Weights of a small GPT-style language model, trained from scratch on English Wikipedia: width 96, no biases in attention or MLP.
Each number is 128 + 24 x the weight over its row's rms, rounded and kept within 0 to 255. Layers, rows and columns count from 0. Numbers have three digits each. The size before them is the row's rms in percent of the matrix's.

# layer 9 MLP up, 384x96, rms 0.142, rows 148-353, columns 64-95
093:139135121115115127159125138124142153114070109149177157147132087094121121102146147151145103129154
101:144135124143108140118115167118116124162126111147089140094174123131145110139143105105116128092113
101:178166138134132151108095150143121158131155118139180146117100087143114145124143147151120191105177
115:143146082112107091112108115094081111106160105133083084100143201151152137145134146112111122149146
095:148114122130175141123119099079155140115178136118122140145140123115124189127127118129145094105142
095:113142123108147154154145090155111127122104133148114157171139163110119151114145121125116107129148
107:108062129144112144147113095142144131167170133136150103112110152115142107133143135130127089119123
097:125134124092130115090142150133107131124161107105127092093134145205135148098148082119134136140095
104:124138101104130122108161100120146087119140092116167091108132143105145049102115112121147104141133
110:157138122147107097095102126160101119081140177106136147100146148144099156101139123143158096140091
099:137135097143129127168103134122143126138110102121097114116112108114115157139177110134105179164129
109:169125136108098133148157133080100145073098152158113124137141125151161095108164100110149159056157
110:180117141113137097122148144150119125174101074136121125148096088117119146095104125157085129108117
115:123146100136147088179136103142105155142172131153142102149122159134168108097151112115156150081152
098:127165131164174104147158117141106159106118174106140129083165135122096105117117147121106176131145
103:157128119074097131150123095076116148113144129164122130110097105149164142157125140095085189107127
090:073164146132208129141146151157096146099116122139137110160133157159096099116112110097118132097095
118:141114118170147135142145114106111175112146084153121158129120112092101136127105114146111107131172
099:141140115123145092103109103156133127125104135083141094122130164105177112142133108106129132153110
098:135110111125112155165098145133154117122121102103146093115152129134104120133106120120131097114151
097:119123154147149129137108100154118135109152164086116128116176149123159135113158128100106124111101
109:111167086107122156138093106133107098082109154153145139110118099121125112125117124121123146157087
097:102116114088141109122112107191138118141065129131141101109156156158131164130137125153135173128131
080:130103149154143090132134109116110094151062099135131181094154141069133126142129136146150127121118
105:134084091133130146173100093174158119092158140115137156136069123102139128096134153104135174146161
088:139142116126162103158165164128145112093139128138113101142116096132124080100092121129148086131142
093:183146130123083082139110146195134127154128153108158141136131158114099104147127147163124130102086
105:114125109096093120143118136163178112150138104099109163112102133083109142151122121127138114109124
098:108148162175129143144091145093128112159163135150092150134144139121130147133138140129108094126107
094:099132148154155122166090099083132087131144123106102062126123140072174153116159136120112104142139
098:154147142113090167154144090105105166135115087097127142121140149084106113171144119129087137101134
105:106109106118099094124128137141170137117162128132166133138164094139149119132128125112143121119124
107:110173126139076123160111144147118120170149150137152150106121150125100174101151100110140117146130
089:143169096104167141162161125159100115103113110114125146124125095128132107131158097145140132163152
087:086135114160107121137133089122117096091135146108086144079131166125117144138117142128095175107138
098:164137102123127124128144094114103184115100125115099135110136124089134106166150106101115138092164
109:152137080110144137116110106107111150127145110120130084158127127158131170150149122094173125104143
093:159183107135117125144132108127125140101110148078111116105131136122125093109104129127165171152137
113:108123081145144159145115138145122142143130156108100093122116144089130137112147138093115155128172
109:104096090062109143099145151134122181141140149141125174104136172150107137124152167143118139116183
106:165148157124163157168154123108148151168100119118093122131076091099141141137133149118131094155157
103:124125115082112108130129131138103156086134106127160111091097128152116097098104128131126125080150
082:157158128089081117150120102140150122124174126090138137158112116116168125088160131110129135146115
095:147108101140167129121090166089162116119113117112102147146121155137164155104110137123067127123131
096:093129106132090124109101117164165121119144157107140146091102145137155106099171143138144169104156
101:153150115101105123083124139153109137112081173163108119096135175158169088117185108133108151117138
091:141115108125157115119104103116112145146118066161125214100136127150122125091142123137146100094124
108:087131125129105113104114106158098113125157162120135123137174095131102135123137146150105118092113
100:108138119134162088113167140136102170122168119134138171113169132125136124113117128083151121112084
096:154077120135136101138154124125141126142186142160156137137121117097138116184105090157112196137160
097:149139107149153163116112089083102176167121123147102147127085116156121135171142156114122092104165
094:116189143148107125116161079143131149143151133172113161132164114151131141111150118080073119124141
093:095121120149151137153130137143111114187152114136131159107150088104083156112150151163119084140154
090:127155103096132098105127117104156123162140110130108129115145135156118120094124151105108181121103
103:146123117072120100167143114131127086076139116086126150178134139115138132127133179082156190131163
098:149108117101119154135106094165191126106130130123196145122118141137129177149135143127160171142146
103:153154136128162161156112092136135094140124126110136096076144133171137112154148120143092135119093
095:112135164134120113142172158106110158097137095133145125124116130191141089135124136104139091152153
111:165124121163112118149104158132124126141157131124118152148133167139118117134118104120101104146113
092:133164103162135117138108173152092113134107113106173145095138108120109105121109103117106154119126
115:099122132163134144119104071145136135085158146152115135096130083150133104143170128116112151153089
092:127141148077154136107167094164126165094125115113121106168154149109136127135137110093121111113151
098:143120137132120127157130158156141114121122157133119128136138139108114140136132131088140116118154
107:095148089169123147096134100116149110129143118118163126083137066140117152154164149106114119127121
098:129146139095121105143105154136187125128151089087094132094081082115133134114170107113104129114072
109:165156121183166082110127140173085151176102139135170153105136182135103135129129080145156133080135
104:159118183116168123149128120101151117110128148111090172122130145095164114140127077141107144153139
096:139094150093141106126154140123099124165108146140138135126160133097145115123122134115074128145107
082:114131113135089134097124132123125093155132096153140123141130181151151079101150092144112150111127
109:138154137147122185139103084108074165109124094131130154116116143156144128131111111080114134123099
089:109115106106151163117105219157124098110125127140118126124141102125146101149071168147125138108124
116:193153130165138132149165144114098096185151114121100121101128130103138112117150109142101125149145
101:127096125091145099174115123153126098147148159121108106117115194079160141100114105168106145104144
099:128091101144108106110134118088137166166151138141120136110140113096113125155084110151092141120123
094:113153125152145140138095134103148138122103139141114096126145160123099151141173150145133153198132
083:145110132118114140136171097141101124111161091138085109115109134116158151133108127148130141143142
108:115109143099119114101161118141112158137143114094137149093127106123130080138092123134168110153143
093:103128158134108095149132104108129152150079113140141161172123140093147148140134143130090112073146
075:150147156147095157157159118124109114118131155113101103129132115155149146113086108139115128110126
097:100144108129143147121132158080107139128132135134133138175130158082157141116097127100139173175123
087:150128161154116093119169115121107177132126110143116111093166107132124126161148127109116173121121
102:118124109124097113129147114138117126162111133140125102135089129129052101088099127181143140119131
105:108114159098119152175150110163147114125138114149123137120078136129135110096048134147127131114075
106:139175154195120136092081151136148124094111140090146120073094135117138123137087100167120136155145
085:159134128136168125148123111191144108117092125151129106128106141120112166099120111124120164178110
113:155145123135120149111179114148125128155159100124106092148184134135144140133106107142129152083156
102:113178151116143114162113126133109132128160124161156106110151103115145090149114141113142149148120
094:081122121153120141110181116119087108126105131119138151127143129108124111136123152126156161123139
096:143131186109096138145122136129155129109107055161131118164110133103131129098152084145112093122127
101:174147116104143126117128130157128111142170185111137128165137116147130145126125176138100144145134
100:170162142090148125146178154148107102123133105099103119074141185141150089104118109101133131154154
122:154108147157141130143173098100144196114156097134143125131109142137149129135091142121111109114143
089:129141105095140111111156174139112170089161123165083130117094143158136170145096112143142144124142
113:124150131171116138141142109111150156195127126091137147080109144121116114101093109149098137145124
106:128131124102101104157080120098116119144145164104090096104136103158124149105177149094130143117135
093:109130137142114096107113138093142125132098122060082168123156123125140143109144143154128091166147
098:142148160104174126167132164092156134122108155109115092106124135102114121094143150112135143115063
104:129157088152115112124156126176167137074104148149097154111144144168126113172153130107119108168102
097:100139099151103094143111127118108127150140140160074146100110117123107114107159152098114146137119
088:106136142098134161195129152123096087112151134120103182123127123150151145109098119109133127139163
093:132130109104098120100107106122125107089134104137129100090148129114140145099118183166105165119155
095:144137117136130116099144144128136089098169106133136184146127084145156129122143114106123144155153
087:127130152153176126106164137126105146111145126151099092163168140132149133143149106114102146189116
100:133103136126117138172157125124112139163170112169163083121116099089170095159139124129124143117156
095:132129139095147108131148110150077132136180114107133109133148169139127143087112143179117101139105
101:132143150114123136102134131121163185160146128136168117120149177104115165106103130128144123133126
099:120136122120157091143150096143160141112121135120088156116136128108134127110138104135107155141135
105:150115115142090100114112095132115078079165166139128160093135145145114079153105140152117122128115
104:133152129137141133118099113164128138116160109115127078109136165114123134101160206076121141131113
109:137152109110117177102141088099162146094112136095096108103115141169144154123159138105067097101087
105:112144114092084200095128121110113121082134107131148146128141113130139131147083147137151100126090
095:174149131113132085088138115098178104156141143140122111103142108086104165097144061147125178093129
103:139114158058148131117164095130127110134126156159110141124124136123133107117156166115130156139123
106:129145137183143163111158112157160179135118119124150143113148164132182175171176123109133111140117
105:142136142155157111098155125157179115134146140117091086136160115144144137139143091110103127099144
105:158103134132176116144166141137116130117172107104095116139144137139106093132145161086142126122127
110:150139083083122151173121130121142093108172113112114124111134181067181151152129164114107122147188
091:146131099157146160077145139124135128138123157145134145160114104126149168155164095134105162098120
099:119075106100129154144128096108092148132127094149108121125094084107111123164146115151133117116144
098:138108141109086137116131089152144155113108118110138086149152095139141138121136146162155136089107
103:166139135106110144167129144138115142127108146085102109071126122136104093136147129140168113139132
107:126166101114128147136145102109100109130123111095111166116071152145135150139165100106089132140151
092:114147133124173169155107144113129132171163129111117148133132156141083134160140162137150159091118
107:150152108150137207182120127123160136159137107106127125151139109159109141139153132082115123114111
109:100120122112139129152136136127154103108157164089128097111096127138131113113141125136121113141144
099:159128137120118066087074095166125111148140124141146114134126133156150135074082094150170130127074
095:139151122086131189169109076110125147116121150128131105134151124168088170136137101123140143120131
120:170118107100133182081185138127107168091126148133125127137129122124108164119141106115108153123144
125:087162103138105098079154118156150115137114116139136113124140189102176116134126115145116126137087
100:106140136131123126106138130145130133118135124099129151118102079128151138126054151104099144111128
093:136137104137161097153098110147141128129100152157131174153113153121118086153152178136111157140154
092:089087127114161161123112157141099098088120147135149164126169131164095135150183103149095136091113
091:143148109149130169128129105114153146143103105123137109148158168120142139116196159136099108114158
096:119144100100151158135145083162123104102158101081156099127128107134164095167138134114122146133125
103:128137097069148133129142130114140126137120135136135131112142174131103129071123121118134122065126
087:144114113121156112142102113086150142184130131122131128162143097122129108138108144069133189155109
090:084123138149134144121158105145161115130116153102102116127105097119154142096102137106123110144147
099:148114139124085118119161132142111136091116163147138134134132123109125139112160106108097135109150
098:159156114094124087129125081102093188154101138103135161100129127094144111121146145126143143132091
100:154126112118151178117161156123150107168117109125148133088131150115145165102149094182132136149083
103:144176172088092127118108083162144085122162117155109094139112133122142092117164124139088109119142
104:085131143146140118116060124102148131124109089126083142165136122136129121167101141167112144109130
087:126179121161135129141186160144133119085144209095111110143133124174108132118132128172118107159126
098:108151104147163094142156129159160114104089178153132151136088142131156139107120149137098126110169
095:112171130128100155153143137139145085121159097153106164067185161152142137112134114146100135119159
087:183115105111118111120134143120135128164080121126138108121133116127157125086103139128068145168132
113:127144120126131115146090160129120161133113115124112089100157161110142099130106090096148155113124
111:113139093097101145105177125146116126134127141083134102103141136125117102133142112137128105124106
104:166112110110178130108140144152131126111149080125123112126101134158097065149145173141117069127126
096:151127119127136111133112130124131133155105111088171079128125125136102105118147154130131098104106
095:172147136130180132138137128109164171118104123173132124133164128125132126157122079184108144105122
083:106114131095114141163135097166144174130141109131091163112131131107091152122090117152128115122171
093:100124124119116112064134126151169119133144136113137097123121164106130088111132134138141118133175
101:148134119146166120129111103123154144134167154130121140103083149111151141188121175161098141123148
109:156143125129130183124144106148123114155109105111104114097137130096122134141140099095126108102138
099:158114100103177142151116169120109124137108120125151099131152114122122141103133140125127131160105
104:142135125162146126165130099122101135091151118116127100151152172128147080111137144163067144090126
101:137151125111139092100136155152055158145107147120147103123126155150121108145151125089118136154164
088:122077103127148115137089148120122104125150106132126076113146145124139167106104102134119168091130
098:132086065136113119102117106116202119129142106122154145084119144118137129074133147116111136157156
088:145148126136114116130113126090133143110117109188156125099155137133159155158145115125137177120122
114:133144090116105133126131125119081107083141131174136157106149129095125115129147046091140097120137
095:149139066107129134132089148129150183110111135116120127108142202131123119138143158082158093136111
099:146132147108138104095131125081128123119134154104136085105123123108160057141096130143133113129143
103:123139135078132081142066110114116101161140106108108082144109138151131097079105106144102165111099
101:076109106168128113116162097107087127096165118127130138162080147086147130121118147129108127157085
098:114163136111183139080119118153094109087092137114094100112135172096169141126144116114132104104105
095:141127117137133156174120130054152128168149135089120104113120091186156166106074138122120128148114
107:095162113139076141109111090150136119104140122102155087154125138170123162105112118145128142102126
102:147104113118132145066131136142075108161121154110115113106097112138119085123094122144133087148125
101:163135132148142103116127151140126156138091183163115134110100159141136097117090143130150172112140
091:089170132088159137139147146093093108165113123123123086116141134156101110108113133131078146132119
102:131206147162145159104117115126098123134139104119106085125160150114119155135125178123109143166114
092:136072125094121124102113090133148089187076119127201111129122134145108101136110140151124134116113
085:106066143154149142101074138132130144147128082132146088149133196088138124129148103120176141098123
092:143103150120144083126081127114123151154151166116104151101113155106091098138105181175141139107110
124:101148097106114093164101132141118117124142153122114101120163115132151112149095164141147114144116
113:127174154074098113099096105156107166116172127156167151116095123108165108160175088141102133130082
096:125104130128109130172110163089143098156109156117124135108120137118143123102140163125125135115111
106:183112145173119165127117119104160151115174139100113161124133123125136165101146082108086149118106
101:126138111141188160109151111173147144165102120123097176100116096128098132150115141088135118112108
088:140140077131137158159136095131116146123111105134071181085108147147091136105112145149150147139146
098:127111134150094100125103076146131083140174132146150143097108168119086101184120142132132144191128
106:149126161100162111142117125177136149136102159115112111121134122119089103122157131092137118105151
106:103142163139148128129143129113181188095110077162100070130119097132126103075134163118143135137120
100:136120137112154142123122132129136123155186120148141169123159120103176139115157156120099117130111
095:124138116167125156139127131138114117094103145147127120149161150138093161114163132142098139119126
098:155137155127156123114116120132184158133133160109118150117123135156155152131147108130127127109131
102:113123142112127130105096145165129132167128129112095095127156128154098107110122074145158102157102
128:166122085099155146128124132061117093147150143136102075146147138136185107151110114092133098121170
085:092146115107110158142142104109101183126080134106116113156136109132153119121121091173147107109107
090:060164126130105121129129105088127135104129141049139119122111132147150147120152118137109144151099
102:126109108144151117151095113113116134113153154155114113091114085136155120154161149080095109174123
099:155138143145111076099130104146135082124170088149100151149107103132107119146124128079133171060133
101:112128167105090136103132119084134131126104106083106136132123166071135116121146122082113120160132
088:141136123134100102123150112151131082110092091145123143103119134097119141118160112128115120158105
096:172125120097169121070143115122076110069114120111130118147112124160160148132137072129105128107162
120:135106117128105148133156081134115119139139151134104120123153137102087118135118135138119136165150
100:107126088084130144145152137158107155100131150146130116118114140146106152135098114133116121126066
096:152146131123136081121148049137098142161138171133100132085091133100146118144141144089144166130171
096:105117170132109177161105148148163110147178151089104130170153117121138158141136111115112146131122
103:158096097153149156135115119160168112156137178101112121118150123166124141147141118156128119104134
096:103153152140106158106141111205133165133131091103098140136127118102163182142122102108100093156147
090:093139125132110147118131121132119088118086116097105123167138116171111182105117142108118081136131
106:152116122142126124100113086103143140133097107097100099138150100155137133122097106114107127097135
101:109110069092122094132142132126110117147120110130147143121120127111093149166133108110087093144108
# layer 9 MLP down (transposed), 384x96, rms 0.0345, rows 148-352, columns 64-95
102:154144110110145146110143168096130101141101144121136094143104112097107153128110113094140134113118
099:103165122143131156110128098135139116134124111122114121111126132098173169114092173096177120132127
101:164155131134106108088134138172140124145137114109103126136148137094138080107069128114155081149125
116:168104120141122116147142109146175165115140118143147087149116047131142072151150162125098088165109
100:105113138162103074113153084123115139146109139121106131105142103108117119121164123172106137128137
096:127094133122149135102148091132095090159106137134149113134121134163114138138130169117107120125133
108:123157122116134123136128160130087139155098093099101113122093118126107140116150156074106147147082
087:117137152142102136089140151081124105138126136114100148142117104107080114109178153122135145106121
105:120129100102084151121119164170138125138129130148119149173106147130118109101138156113183102137149
099:138173107161154118100128174200128119141160129121124147089178099125133113083129132144115132129139
097:133116151133147125127133121108132136105114123125126113117081098133120125133133085133125082114184
101:121127126097082096099131149132107108112106127138059145129086098130079122079122136144126126126078
106:097146109151107135083115121147132083119119168099153125182137126148093144106148103136151127145120
110:110119113127112121114077196121149137112131140095123100145131086167150145129154116110144097114112
100:142092118146136141130173099112148090158105082119167130115113125140143179119123121107129137162085
109:114119098160168116180100166135143136143086152130145140123146130158136106154167150159114150128178
101:102129133073068128125103100088136124168151141119136150142148127105124101131128115089128127165134
117:080166110117139121168153107118174104118159146141108085089146145111145065124145162119147104166129
095:115104143097125071158146098167144147141129117159131119125163102139140145125122122096128107101115
106:135113127091166129153109130180131113116148122107140142149145130141120131121137150143153114129098
092:152123124148120142187132109129124103093168148142099156073117140125136151132127112154122156153135
106:140079131132135139151103115071067144120157144142118158133090144124106154101120118116124099137111
105:160116170123105154120160134124064150141128128149137162131101112098135138130142130111157090106121
085:155126136104090165125142119106145129114131089109121140170135196167126116128141107137180123131117
110:128153116143120142154112067100098111127158117111152160103146109143107160133103131174159109122149
099:114128105178137127132108135101151123139111126124122129144126134154166167140120135146123134174129
093:117103120141131113117151114118132130128124160155135138173155110134156196074138125146121103127109
104:106111142085118134122091122129127181137103096142151116193126142130140086141085144130178099128156
098:141148123157104123087154135075127134146115128161115125156173109139118120105114141133130104140140
101:174125111142080112129136118135151121100132182134067124175103123119089116103103135138156136134166
100:133090100130158149155154135077145166124134112162122139135117126125134123108142143108139139136127
109:102129158114152119120132087137131154129141132119133175117131160090123141185125109105131146145118
105:182140100152138141142156140157110146099131136126127110138159100095168142143119075148188092146103
101:180128096146106165103126154165148112139129117138160151093168121145127127121142127161137118119113
088:104168124173132118128125072102134139111094091142094145156127132105102110068103124155114121114139
100:160139133139118124149163125158109127127136070136129112102085124157113110103108166090145117147102
089:133142116167116133133113127163108191152145082090175144102108118099093118136118133151114156144137
093:147113115126125155068126092122159148191132108146138125145082135136138125150091116106167143139110
107:130134114090132138177163131096143141127163146124108129132140115116120117114141175111115143140109
111:116148137163129099119117154112139149091179178194103122137158123118126116173130102146138100123111
110:127135135122092113156137127089151139150132140138131140181102108112113080106085111165121141121129
103:115152165156143147112163132099152135140093117127099131150118105151120148127153105107166144187114
087:140128122109125144131122178119085106123127131127117139128099142092161158099109121165131154104181
099:142090084123104106124141141089144105158129135137122130121149106140109125098112129133106155161173
098:184111165141155164156120123129116121119132135115149092102120128163137154142140141162131111118120
097:073176114134106139097116085151119131140168116112118118133121110096131117167181122136135144151124
093:099124154165105096130139141119152145121160115094130124146163166101159135142142145150101165152143
109:114062164152132131174148131106151098131120105120107097118123116128120087084097202092122117143119
099:107134131112108121145088091111157129111166103141099155152145095095124156162146145140122157129177
096:114167103137143134077099139127115156139104120146136118130180143171120129110169118175117106127152
102:086151141109158093084130141110137114134126085140115118139112142149101088123162138132131092116142
104:076128144157102100092120138154110105108138108106111122152115157147120122147153096105143106144094
094:106131131110190127092134120155133140108115065148119096155094146144174136126082174126106139157119
101:146103136122156112091166122128128095129148107160170131132122145122125153141137104097142110109143
108:160118137116133160180115140169143140084108136122134138158105106110061138144132105190175161126112
103:134140137137085119102129129097117145122149110136137131135160135105110114141106159115178113129122
096:118115127131130113110147163114140153130128152097131121135118109099141158123118120132118128086169
097:150109114136097097162120147128101108165126115135147104116098108166105122140133128130158136162143
100:121082134117117101128138132142148151132092174106128123154161134103106136116157148127128080117094
091:146126115138117128103074104166111140146120106110128134107167149125102126100140098127088142130151
113:107110105150137049109143149130161145123130108155086147138134135080084097094110112107166110093108
093:120109126126123096145172092131125085149107148121125137128133102134094112123122165116119083138111
105:142153137174105128108142103145121139191159114101163113088146125153111129163142110117115102093109
110:132151131151152129104138147099092118129144102087150123083091163115110109106141158155150124148136
104:146133130149125114126107103140163127135122141136115088125158095096100115116146120158120094081179
111:146160118127111085144133083168140133147166132151104099172147140164147100126120136115115099130086
105:145148143105127096145087160131132112151158141169138118128133120108118135063157107135135134168162
099:106127113167140117121150144101096147101117172161128115145125119173152129150116162157086124129093
082:119156119141142143121136123124143155134105155096115148131133116156134110104134109064113127152151
108:127120158097131122107074129117130150099178130149106121136120185095136157147132146135091138130104
094:107188147108102138134176117146118174116186109131094148112148131170148165156119109149129128099146
120:122117125119158145153151170126097111144151119141123107105167124123140120151114105104136134101090
101:103148092098115107096144171162154087164128131125117092081118119110183102158107146119154130128145
102:123127134129120163139133137113058089096136140082108142093099135136091110114123131158107146105119
091:132145156107125163098152105067147132147154148141068110139132158116147123169128154116131147151121
088:137120101120080153113103163129111109112100156114152145123160135114117124114150125124186136119125
112:113086113145140110127154107176128090118069110145117113140125131134160080099106112117089164121124
104:194130101155128125179124174169096149123155186141137140125159137145119124106162107161144141104122
086:146112148153125102124141146138121122156121108135141112132116133067109084124101109093144133152118
101:170120116127094084164125104178152135112162112107136132141154142155072101149102102115114131083095
094:144157100134132146140144153061153124127124103110091096148131125123118136134121104111095071156111
099:154109147119112132124091134116101108165134157138101132130105131144136100113126153185134156091132
103:110139139143171158119123112130108108121116146134117125126096139133140096103103105132147173112134
106:164142120128124173142108132140115096110128110117136101109135138158118129094103094149102144127152
096:131116121116114116102129128145082149154154102146075137098097083116137111215102111103138142159113
117:120130133102118110170132141122094131101114141127118151122101136110094151116139153117148126132126
107:123135127117125126142106103127133121141070152126140108114117127160119159133154155101136144127136
080:144135112119074130117112112126187134138123141143117096172139151134126130097175107119143087119137
096:145164118140124161173101102175130132182164146139119108091099108140163140162146088139152171118120
100:138099133103130141129128147154079144137124139123112093156121123160110095164141087116141135106118
100:115120142128097102146163121149083123141125101122113103098141124127123137151109154135118151114161
110:182099130128135128090168101111089143159135129123106127093121105152128085158163106093076128084125
090:133112130127118152089112144093100098143106132119170123123138128123171141158110149134146150116107
108:127164149122146125113131093157148131117139120073167151125112132098119129111119104151108145150111
101:091101165147142151092112124113150137144149126124094146146121129139135124135118115101143112113136
104:132143122126111107165080099140118133132138158138144134114181153113150171094136161128140121087122
102:136122140136136112144147148154121110124122164112149180144163111137118119086142090142149110101144
101:169138145083123159110102127111109173105194143132130115118094116093152111124115098125149095060156
091:098168111119129164127136150125090136109155113093130145113102093165124137120125131150121127129148
091:182105136156093086176161115134138099132148134159132171145151136136152114133158073113129126130146
093:143104137129102124153095142137109100131132133092146138143142129085075120138163102127142141095140
103:089099142128118140124174095147113134174110136074155144100105122139122160097131115140105118139106
093:118117147117085181150152163102123097101106155120116100182127117135122132142109122132144092103147
105:130138119155131104131147123147129116142117080119137134132111098105119117117132176148109137097152
096:117164118096138128166132080136120111115114146127158137132168116164128112148140158164154125140191
091:153119119117125106170153109148135133108144146116080116156109108150119087130098121109083125136166
103:113116157140147135150154158153124118115143146159139171102166110103176142166135110150122119120080
098:125133111139089114151110092112189151113114092089086129122103134114175134110098136166112151113121
097:086151119085165137108165137156166181125103122124149090156118170128112093131119128131135100110135
099:081140144135111124119144153127127114163157160130105157124181177126158111087180132128142097126145
102:102127168086110141147112115160105165119125111086123146091154162129148110111129142115099116111081
100:132140109113133115174105105134151137137123124132161103149147111104140165097097173124128140092140
094:119209137166124119117125117107107118098125152079090129135138108120145098175110107133126124140146
101:136106142097144102155128165106134100154149089147075125110090117121136154141112181139085106134174
098:159135111139108132152149158098083141077114163158132120110127135106116152096106143132117137095154
096:183081084127112147133112137162143142111185088109148163121187129130123103149095142144161115116097
099:113118128122137109167120110100124206129173126148142128146156115072131134113168117126104108048151
098:107142116104155162136139145100146144127151123084098100126127109123089151136127140142142103035125
097:104121131120106124128104149126193114123131157140122121172150147132109128145132134125146074136077
094:113120128150115103112139151140108073147106129150130148111106117098121112119139123102125134152134
106:164119112114119094144159124148129133144134116087109107097080184131112085133145154171143094154113
102:120160125141072137119159156083103132137104152115155107176105129143120176149160127144174113147120
096:140153162114119132086137111168136138132113106175171132137116142132128120140081144122136112158135
110:131100115109158129143129122136147130113136165113160100134137138182129129119138117145097092098129
106:152121099130102143100146158164116130114139142144113163148134177200104126107129112116141083101121
105:136102125123077142096107155140095155094148081132137140089114145104137136108144113103108090144113
098:081131093141125152140140120109119155109135158125115117138095144123105108061148149136117142098070
107:186115110124148137115126179102104075110144167132112151142113087117117120155141104101150125129146
109:117084162141132127144119101159180165146120116133103094097134117122131107134167152147151162113135
098:119115122186115143136127079135103129076116093128115150140138156108138156129157138147130158122071
097:152140120175173152158100136093145123123144149106143149107148128142171131132090131124183132157123
092:111169142136131135098125145089143102114126106133101119113126132133170098118115152136125169082168
094:138137137126156120112128128146160117119134096076115110124123096096137038101102110126142136136158
092:099136161144078135086136136112151146140086154167171136159140173119152177132163148125139122118101
100:138116132178079124132120122108108130126118115141079147127140116142114118114128114121124128123175
091:132138109136166116097152127151117142114116151128134141149157154107120119143141142117158112083097
098:180132136113137131117131160120146128154124137136149147155143119152098136109114161121141091163111
099:048097091147120138129139119131163134148133143133128137114113133102095101122110093099142124123148
104:116124123091149148113116166144118173148160138129140087172120102135084117132079143145151106105104
099:137096098140138115121131111185138133120133104131117138162122105137114115107143115080124101103098
094:148156094119113109166134119120120127123168136080117139105122097150142135129143112114134121151137
106:103076127098142112148143110138131091129159161153129114117129143091156118098126087090075107124149
092:145125102136114144110094142132128112133122091126099138133108122094102119104123142097128164131104
095:136152117145115155087105154100125120125143074134159129127104134089121093123104112129187120118143
095:141115168121119105109139118115099144074151126100155127159126132117113126137156127132141079120139
090:137148089136130122127153123133103098103181138078107109106144128120109130187102116126151152125127
107:158069135141133106101116081122111087108149162093157125153085138098123119102121135119114179144136
111:140122143181127168100157117108133114120103160140124129139125102137123129074143112094138185135145
096:144161102186128139186121143119117130106158155107119137108128143139107126107133154169150103093118
099:134128102144161092140138079151094121099101118110154119119112121151149132108153131158082089153126
096:115083152157164134148137114139177159107133157174095106155106151096140137133181144183095117087148
092:136151100138147145142115088144112141125147134094092121102138139161176106116146145140169137126107
085:147147107127145149137134084137105119140149072116128107123136114137124119162104160097137124128133
099:080162153157143070101132104130093085094133147140100136109105088125138144156154134157116121119127
105:112092126139108158143086132096124153154103153088153130107172123075127097150131111112169124124112
089:135112112129094143105114155153143120094120129120114150126126141140126140110146151135096113116123
098:137150100118155125155071130124135130129166081111114095152156121141117150126154143111104120116150
100:121114114106125150133140108137199168134148150122125171115147115111171138146084130127164127100112
091:087135112137117119136110121129141177180145150135157102112160143138111116144170113128091111113119
111:134133093157138133136114142150111119164139172144142083148141137103156118105150154140115124111141
088:127138093122100104121105134084125138114158129139135170154175105166100105109173103148126106099128
099:109176124128099133140128135097076116131141128139151101105099121119150124147122146118116152156165
099:166128154107131147124122136119136150145164177090078109145128131111137148132108123161154116078139
096:083111132111157137106140110122146131139108110127183155170153142177115123150119126129136081152159
088:095187122134156136142151097096119127123152147140092148144138097115158104103107094190139112174122
099:103108146179073123142125136132156151134125126114110112153130098154103084128172050161073131103136
102:091137128122141090133068116101163123134147182098131127137141136086159120210153131145115109154111
098:113136118158111107090164124145158144165142173127141098124097143107148118163150097149157117128108
100:142119121111145146123147110142119126085142098131120115148057081111134112133080128118151094173084
108:176140109144124148120143154179142106096173131131144112175124135150121117082167147149140100105140
097:100098118148073140085096131137122096129121120114175128156158139118127150143155134116159099125117
086:143114130131097099157100098142153177152165097154107125110123109154138175114109141119112106159137
104:176087167155084126100122169127149136114118139114138057155128159138110097149107130145168091147161
098:087125177134156127109126102114135141104129109122138096128121124120092120124130139142104162122086
088:117152121115087120107128108143159163103098167147143157144099103106127157098116150133075154123142
098:076122170164139142106169125114087142091118111122146128137146124183118136170138106159146117163133
121:112166108150134134151189121136095133115131162109168152087149175136160155118089124135141111110134
110:128121124104110126157172071148116103145148138161094141141159124083138157137162142138103125117121
104:146153142154156072150127114187132117100121111136103103136136126170103094137143147110115153145121
109:081136107139081093136104103137155144115102134144105158124144129133152131141165141137155127147138
101:171120124101120093124133113100146159140125142139144124204115077122150107162100108155104072152108
088:129137097135182125162143101120102150115123119101128106108116121109147102174125129162144136185120
100:111139118146099146107139138081131138119113156095099088163114137118120133118143123115119110089114
106:152103173179106113161133110092107116149155123144147098132120136119145145142121178082089094125163
099:149141161148088139082104126097073134145130126108143143115129171157095156157175133114144106121140
097:157102141147089151136107129125106124097147121147143109164106126091106134136094139080095107098100
095:136142167114118155130088139108114138142117157087169136095140137123184118080168121147124144094139
091:109118154140146115137151106130120167101128137107086123165148116092137123065122117145081158131105
101:120181129155127095127138126141115123152163145118157125105125097152138117130085122085129073120105
127:130161149115151149137092133149132127149170128152124126162108120151124123165129091135146101123129
089:155132100137143128074134176110151156137115090101140128096114097129131133105115186132120112087181
100:109096134138157117138152087164142121126181132145107138102147099113124118127148156113111120111108
108:117127074115103152140124184115140129144106106152118096158176168147109146152104140128147082111092
099:093133121128161083114132139108110130134091153172118187124109104128095189126128147097176135188092
096:101117139156126121130110107128108119134134119157158180104129139071149103122141106114125137120108
094:124140119133101151145128138115150131153129114110130110150114113153121143125147172132115154126103
101:121112122098148105148109121129162118113130112094140135085137134111107149103167106148165157164108
119:136130156121109147116118097127115164135151131136088156124137154113093118125202094136149078121110
103:127113136118155138135153100139098097136106108139141153126148096138114129138115122141115124119114
097:154148145121125127136084114173088105106105111128117134128125154160148170078101136118149152123123
092:111112114111125137145126126128120132087102088159109108088129134108102101115123131130106161119128
091:137132151136095119117130126136154124154098072116128136103182120083123100168126136127124112124128
091:117144163091165089170115102118066081146171159098121122117140129126121082119118145123118129158111
101:124119107109205096116109085138164117167133089132166111160116129114096113107111133117115088117116
106:107128103120119129084112083135146167127135106116146159174146125111140179149118114142125127088083